Weights of a small GPT-style language model, trained from scratch on English Wikipedia.
Size: 10 layers, 4 heads of 32, MLP 512 tanh GELU, vocabulary 512.
Architecture: learned positions, biases, untied embeddings.
Training: 95M tokens, 5803 steps.
Each number is 128 + 32 x the weight over its row's rms, rounded and kept within 0 to 255. Layers, rows and columns count from 0. Numbers have three digits each. The size before them is the row's rms in percent of the matrix's.

# layer 4 attention value, 128x128, rms 0.135, rows 107-127, columns 64-127
082:134107112144121113114090110135154135095150119144138132105110150149181151144047163089157156101087071081119075164111165079123188149135122131164173120098164106112153167083118141132102075095146136
079:118130085120195141140146117159134150142100188103120077128160112063141115133132107111177156171138144123095115123135132039126106133153140091144114189168164103124124169157126083133051208185186081
109:155141152120093133094118151138128134108154130099144127130148120141124136122132116137076084059216143130141144170132095135147142102145140198205092066109181126138111125126118138128109167062119148
078:126134132110177133099068128139129132120125117158146087139117078070138137115161140113156195108160063068083146145118157052081121150092127135097114175142227119111098177139130090119077132150149097
079:111124144112133105134158143118149129139166115143141166145120172091141097139109134082086145141174133166109184119129150144074174175162179102175147203087123163174108131159116113119110061162137131
079:112140177138074162075147116150091139122081146121139092131151140131150145117155133111149092137188196026130123100129132100170100069133127160184151112102183105100105113139136138111074165140122161
078:140125125115156124160134119124124139153140130111123123131110105130113116249105086053074068159136124138164149140116124166117108129183139192157157170161071190133143116115122100103069153100149134
068:101142160117172128188136146183138147148135148096193137144131157087123075142091130079105134119086153107078177135098144099067144132119158186119106194206160118138117117116105070151098128126105134
083:085146144112147096132152111203126160133163137128185194157126156130157105145120136084142106131144105109104138116103147065129163126079107140176187102168150119099156119139125051127177210102173164
094:133111094161098114168089136114138111098181066137135089125115124146170104182074150100103147119079104170101127104127145200126174173101123121204142145144086192093146139089140161121087123100149156
094:141112198123087106168089081129114116151226149102155178144119183141131091152139119121095117119193170150113182110109091138158182126159153180157161057090103077157104109153114100136096141068065145
085:153141096118143110133165134080135125132059149099123115162157142162165135116106164150115159096037132166103087138127081078141153107131115061103109111180161107105139139114093150093126041098107190
085:127107185132147099126151149092145154127110163101148160123116152103076146117075123130113179115198114104151101094150138186064165117169196134162137103177146153162150081127090111132168127079112122
086:133133127126108104093143155089119166151122126112137153135175142055084121055160159182095186133101113113120190130132138118129175159141188083139120128085164160145115152188128124138183099138117162
091:133118143145074118189062077157120114131194126118130143121118164167132133154155127065142120126086124180122187103133158101125117096090109114138197125046031066127131135166123100146156075074079147
082:168155135150158103108064148067095132127101193155124120124143080121068101167128154124071159126175125060124154143141077119170123068167163086168117075131138197161104109130141134118135108164083090
074:087118176155114142122143074141113090098130082148160149154162092180162149087173169117159092115124147112171121069111146110123135099099092113157154144042113158124134124150120127138229139128089099
078:141108162111086102104167106164146100080038156151145123102143161097098123109108173104185146140194138132184089162137158164120086116107117131108142060059063139158160123108113131154119125186101130
090:110114116143095111168136116148118102163146083087132120145134144102140140087156121160172152108124182164121074129124185123033087117046096148113120169096144061177136124132103090140131114174069089
085:138121151117160119136076158135104088155122145126117111115097073176109106222163117135117120140066137144117150151113133149179073081126126158112137076198079116117125082105144140142143106096090135
086:055126179135089146129138100120146107113108077185154194117128063167143158083171102099197196119093141099115112104113150148108133168098086103093158090119134123129117128126126136130230177134115093
# layer 4 attention output (transposed), 128x128, rms 0.189, rows 107-127, columns 64-127
090:071138151120158141125160103107112131109112146098138099154106111107086096121113183179090170170138183118119156139132101138159161113152128160135124109181157093154125106184125064200119090151152118
077:113126133139034147136136227167121100151117124167129125115132129133072140137127137125122118089167117114141197118089051174134137150112134088172103112104076157113153138148121179129159090049024113
106:121108123099172143158126046091132111136124128166183130130125072141165144136155205114167161223067148107117065116140173115063132141126134102047114150125099143130091132179128090135132119137076122
077:149106145140053137119147208116118125123103158087149127123148114146112143120130160076085113149162152143104170141154100151138144092106153114154133109145077118202171125143097187158104093119081088
083:138157076208153106146116077112109060108097169135056149123117158171124147120121112076167137191090079153114086135080124157146108150130036209109152115154128150109126098101140151155161190139151130
085:125102132041153123130128194154128130131101145187167128109084102112114123141132173096102115123079176083161195135156113099088129134102189104084103184111060133175131146150142149156165102078101117
082:146085098161131126112094163120207126089174079059106137109170130100119160140116139179199174105156134145125080122095135130161183122141079110148112082090189130051136105146129137107191142172108108
062:157067064196100116167120174151071099134174206132098089082114102125108131120128140136193126125147152134169179119036046149174112088131120105126139140108121158111117108167097212088138169122128132
080:145139096171128144157129134111070114151113129074145073113103089124151148137105136159088101127137132132129103168127092140175133161149154147159072144150099135163096150173148167096175113133051093
100:110127114155148146146107058109137122124153135048075146123144117102141127118123170169161158126161149157101053113116146132123141113154081203106135059145172126131106115173151079131159145180172113
095:144102112107142143150143031085183119127072133126136088139079092125143131126150148140178152168069152108124026114150134110091105123130072153107168143135115147135117100138138148087165162178147123
085:103132161104120133147140110171102145151139162255118103110099142089064119112128173107141115124165114129163205091074121155172148100125108157145138117120165072133107168112136044103038116105167138
095:089123111129134154144112149114056095088185166168096123152134108132189123115107137202143164149117144157160087122063094128196111065138062125122154140115149125144096095124115165104154124189161136
090:124162118126121120155133096154070098144082164208118128132118125196198126088138158064144139176093072140120131120112145123093058128152103160087143161170072144189138114070134149136086119118155158
100:120157154118142140106137041079164161082051119106130116124058111136116104102128108147067143146112130128128099146152114119140113151166124169109177124195154118207170092101164154154120129141180147
083:137116103106075148172167197155183099159114119093151095163143113149157160137148141158185101111152123108102080036121168133111111107112107153088121098109109151108105145040123170052158150132174147
086:159165153104158122118152120110149080150075139126144119128046143123121112140109026128001071130078120121086146145172152138146126161132179166153132192165093101188141141111147120143116150131167138
084:095165113122150124157098212095091161166169123165098157164117145140148129100121051179112110127100112124184182117102128122112090126144153082121155143101133143112159089082146152142176127083141182
093:137131125150118126125135128111119131044103170190128157111065167129116098128129058108051110142121108137124184161123072137138156134119169099145185163141097117168157096184126144176071108108148145
087:144093130123096103099118152130206204060172103070147125112172127116126125145133114172162153057192140138155099098153127101153153093127133073115153112063197103111143144134145123061132116159150131
094:165160119127107130127152102149109084158125125050135088148126140145159116141106041154004056087132103122071148150177137120151081154123194155173097172153088112160134124079162157105127172149178134
# layer 4 MLP up, 512x128, rms 0.144, rows 0-28, columns 64-127
119:105101171115136087068116096128147059091143136152152095174148169110045117085141114092139092123078150134145106116147154118136114117122191099106248149107083170156118173108104105157100152127142106
086:120096149104230076149133175109097124156140106159105165170140155103126129118090098202155146133136101132190101088133152143186142110146139163164199113100096137126158154108124124134136106169111063
109:119135121103142108107073133115088102146128092180198081139152133055151053152141146160104149149128139072167104107138146103079083158103152113179154117132119143153132121130090101129109148137123119
101:092116182121141115089125088162111118128143135140165118119147124112095114130163128099227195142120130133132095113149168147151127137182070116181131125109085111141129146077121115144077182117163146
094:081103127128134087102123136122149134102126113168129119138142167068157069127097101100154185104164125120149111141140204172154118133100145077151180137154136128159147186050088109099102158166156135
095:134113161123138095118127131196109111159139074153152115166139159092175106089113154148077115176065164044162117140138135107121097133130193132113130118128079100122151165156093113120141178146156123
102:080122129122142050101081103137092086159135128161158118092164163111092092097144143155096138152106194106149148123150123128117125164175186125172190151137094136139144151100103158143091133087127147
110:110132157107125125134155155172151184114050139107117149137112164089139102133108125110141157226103115083173157128151087120138112196110139153153135195121094115128121130170116076130104125184186132
096:117155123115119067059114120149103090124088110153162125163128150098141101141134152132153120130130101097140150142150162117078147181127178120169134142142095158161165122141074078143081118115162104
121:113127118124112111137103146123076125121102102137177149103139124098163056106155166080141094136122192065147157118138106049083124147124104154222104118157112153131139100130110086141135114129139204
101:095105118151122095109100120163090128131147083131139133134108142044134078134121152164123164096091158113146100139142157130062095188149111142155136146120117114142135174119095072143109147117126126
097:115127170117122073112082127116090111118138133110140137098099101114104097205119118174096105150098176086149128202149084143110052113099116074154133124140052147225094133137142086174121150198142145
117:148106159107164157127151147109117167082089117157137165161143175119137130124106135106130140119123159132112172103141153107148071122199143117100138157094128174126124129150112135131096105094184115
102:109165125104160105137116164151088132161133137136125138153085125095112080097132114085123125130081187147148139121132128122090148160141155137122120140167071161212126133164114157125085076120123167
090:114105142123134083104052128141093114128162128133132073143115085098103097151138161143112173092128148101181097154119120147137075139165089126215166089128091161172160140145118094128108162182205142
104:135145172099133083108115118119101139127128144102180146130111127104115046115119151103097203105111153124175163137126120164108126172071134132168165101090081122199150158150095101119107154156166137
097:104124150109167080060097136129115088126107147145203129158167154103147104144107159129102138130110079128148173098152157090124157166194176069168153177136097158124151146105092124112072150121198113
109:155142159081170129110070139114135145149060093118147168137094225104080143107166125117137165127057125077106115112143155129085134174129117105087111100154116137108133176128079127126143116147145113
104:151142131153172106171147065225114135136174075126110126134128107134152086096063157129150193107109113072157159097109141126147082129132107101117149111160106151139144204104077157166168166160107075
098:128122170103144084107101080184129077204105108161139108152121109131087086142110153127136140121105147098173133139130172136153160138153144115177174139110083151165167180065091120127134148092114109
097:127138137124119115084147157121130085132117146151178114137148158090120081156092140132139171108103162086130166144140182134129088129162163072166196108129099148117173145127079122116113112157148091
102:148105126109174137082102109220125135160130067141159100126098164083171095106059117136051124118131113119164090134122139155091133097093154121140127161121070113136164092096075154151124117090159127
107:125141132123160124163138116128151105136143078147140135155122087106151095172135217198077126136103250087133088182121141123142124169179106081133118081148122169142109118122105171121137142124154111
114:120116143117097098090135101175122125148102080131136074125121119077099159076142160207106157123129120089143140139116140114141131112104129167171117090133094119089179135072120083130130218078097158
085:105097114104093066108043070146102118058120162106116121151139170131151104089165123148170118151102091169117133152182112183168163125155142160156160148099137136157131115110124118119165120136130188
103:079100163128119098114106108163142099108130180079153119131088099129086057122048120150105148100136123152170126113127102116149161161109142066163134130144088097139140125102135028176181135145120138
091:123125152112137114057126127132101085100085108146135119154096139100119074107170096142219183150089124118138168113108134133130120155123134144140142148127108137130159144172116100102119178127128174
094:123096138111163108142110144113096134103090142183119107146163108130062103114197126157133141115118160063136181082138135104127029144122177163116128121119120137214132167158115146127113159175130128
084:085188114084191071119096147162099141167183113125177136144128126121150106154070111098085127155095114105131216083082157121135165203124178125151123137145097138140157147135067167124076097086144115
# layer 4 MLP down (transposed), 512x128, rms 0.102, rows 0-28, columns 64-127
119:128126150130112143130134102142078115141142075137139112138173166088164110134153162163119165146096202131114134103080110113133098138207081101196065156174156094124109143126105167205092092115121141
104:147099123163088117149159072091109060155091165087128136105112118173165144063092148162121171149140071151109112196140131127125157139164130112183129150129166091157096097148122114123130137087138065
102:116145124067140146178132140134062093106134140142096090156146122099130082133164173182089182113123131102135170163195080051147100142081141182145158115131088069168108185130110117162166129155069158
105:096111136133146130120144136176179193129221141113128176174138126133163124112144095105166207131107137100126113107102137136153085127137106130176171152099067110171135168038103129118091088110110060
084:170134130156136146176118170124133142116140064139121068119183099144136128109110160164106216143135166096071148084118117169104183155198091083146117133166090134104101117161137133111157109090085045
116:061156143096087113138125163146147133122134070127116161168152131095117174153135126161121140100125093065144095127093177177069122162115128098124174107142129191135149167125131123079142192122174105
095:091148144081132055157124090165097183113154153102111221180121133112123084084116114112155148126129109106146124144169109114131106156097126110114181130110144132158134143116122116141196132144153168
110:131120068144094202164182152044125117150126090129113126115142211145150089076129170185104178083107132119119168084169098164189110115139113164154139109081147151113121133084128149123109130098142126
097:116103109157111110130132181111072142066113144122105166111123159109160116135133190087095056117088148106133156136159178134096120131135098156164145157153100108126105125105181184130126106162133138
105:140084162139105141155088156136147155161104120194099125105143094105105166137161161154140030130074134111154075092108140141133156101116176207136119152136140188132158153083080099124092158145103145
108:153127104141120134158140158175129115131173150071116112124102178163190068161152164179117116191058096066095116083152101097114138138159106177157175116122095131118176143145144151084123116119095155
100:133147156101186073085155064102123152114143118121152115115086133162138107189120142199154127068127179073146147095098186097154098130123148155155122168115093180162120191103108114139090116114128128
116:155135167121110135137120158064121154081127133119106117103115112144090162191109149149149105105117141077180174167105122155128130052124141114164079167151138200149140103137164145104140140140188092
094:101144083138072121125115067180184133139110175039117143104123129146117127103097165137199114139108112136088087138125129165163144154134109075125102134128126128101162105030125156109105164100163114
111:086161160115100143163122198160155164115157146054165130188113116113118117149143145184164139139150175076138080108112139099103080142131107098161168132144093151128152065133133113113134133180069180
120:098094134188090108127129103114123127201156137114155146117114099140132100081186096128135140138127120098141087136152105144152135129156146095166208096108098134116126185145157108156128143134127130
108:130060117209163112113164105053096145114117146140145079056127136139102128134121149103083126147115150128124152134193161114141086093083135115124090120130133117156050147064194192153119110165107080
110:114110092127157108124067154192149168102114102116177122087127135153151145178141122089167154145131122084173120103087185155157186119149146118100147184141068068146123150086086186123143114142142193
091:096127111098081151102060105152155157105102104063161195152142121148111113143098144102120188100120188159088151186142111097106136116104174177136137123129115143100136124156164116098146143169161067
090:106132123094148125125166196109095135090123116110101203176148095146101183165179121117129046188154074153109111111148107155129131119071115158055096124155135075118143150134101118124161089153155143
090:145154086109145104136148158130101088136182153110117076139173141041086066131126099168067166120133105105119108152119136132146142132109123126070151110162206081119155153165110132126147142199125121
111:095108184141172091132132072096106139192108114095140106120111145140171147069116122154104200157149171120111076165169117176077184091126097126139137137117138125136098138177154125138098101094120084
092:093095057102154137134115117101088120094179129110102146165102161147109097129134119128132100144160113146147092072181118124169180143108129096207112111115119083090131151070138139121117196131122160
107:104107117153201142145111100170126151097111147120153172163160139143125099097165111085110088188136136130137127174101078086135153137137083162083134128169052035157136088171153117118109115155086174
095:158121084117151113144117114059119131120109147142115145127118113188100137139182121098091132115138137117155154073132155129181114109075074153117088150162215111092122142178086132119138166098086134
110:152112069121124152163094116099099095055121165125185127145086139121097149085145185104133150113158125162164163087146181179114153127130108152123101135097126126119143146077067095112079140153167091
105:135145106121137079111134134182116150138158059127130158151081135098113071149121125117140136150094116124117157084147141081160083136143173108151187193145124170185137146085126136112095160113131090
094:168128133160150152130102139139117156176167108064162148114076148108212128158141094088110069105105103186130147166106128071090138083172116136173156101135113128063151106074155171139097129130054113
069:086129124177114105105105102087141123100153112125138112141131121103130119100096159128158140170092101078120094119062143091123159179122119144138195067109153131125131146180109068139099138096141158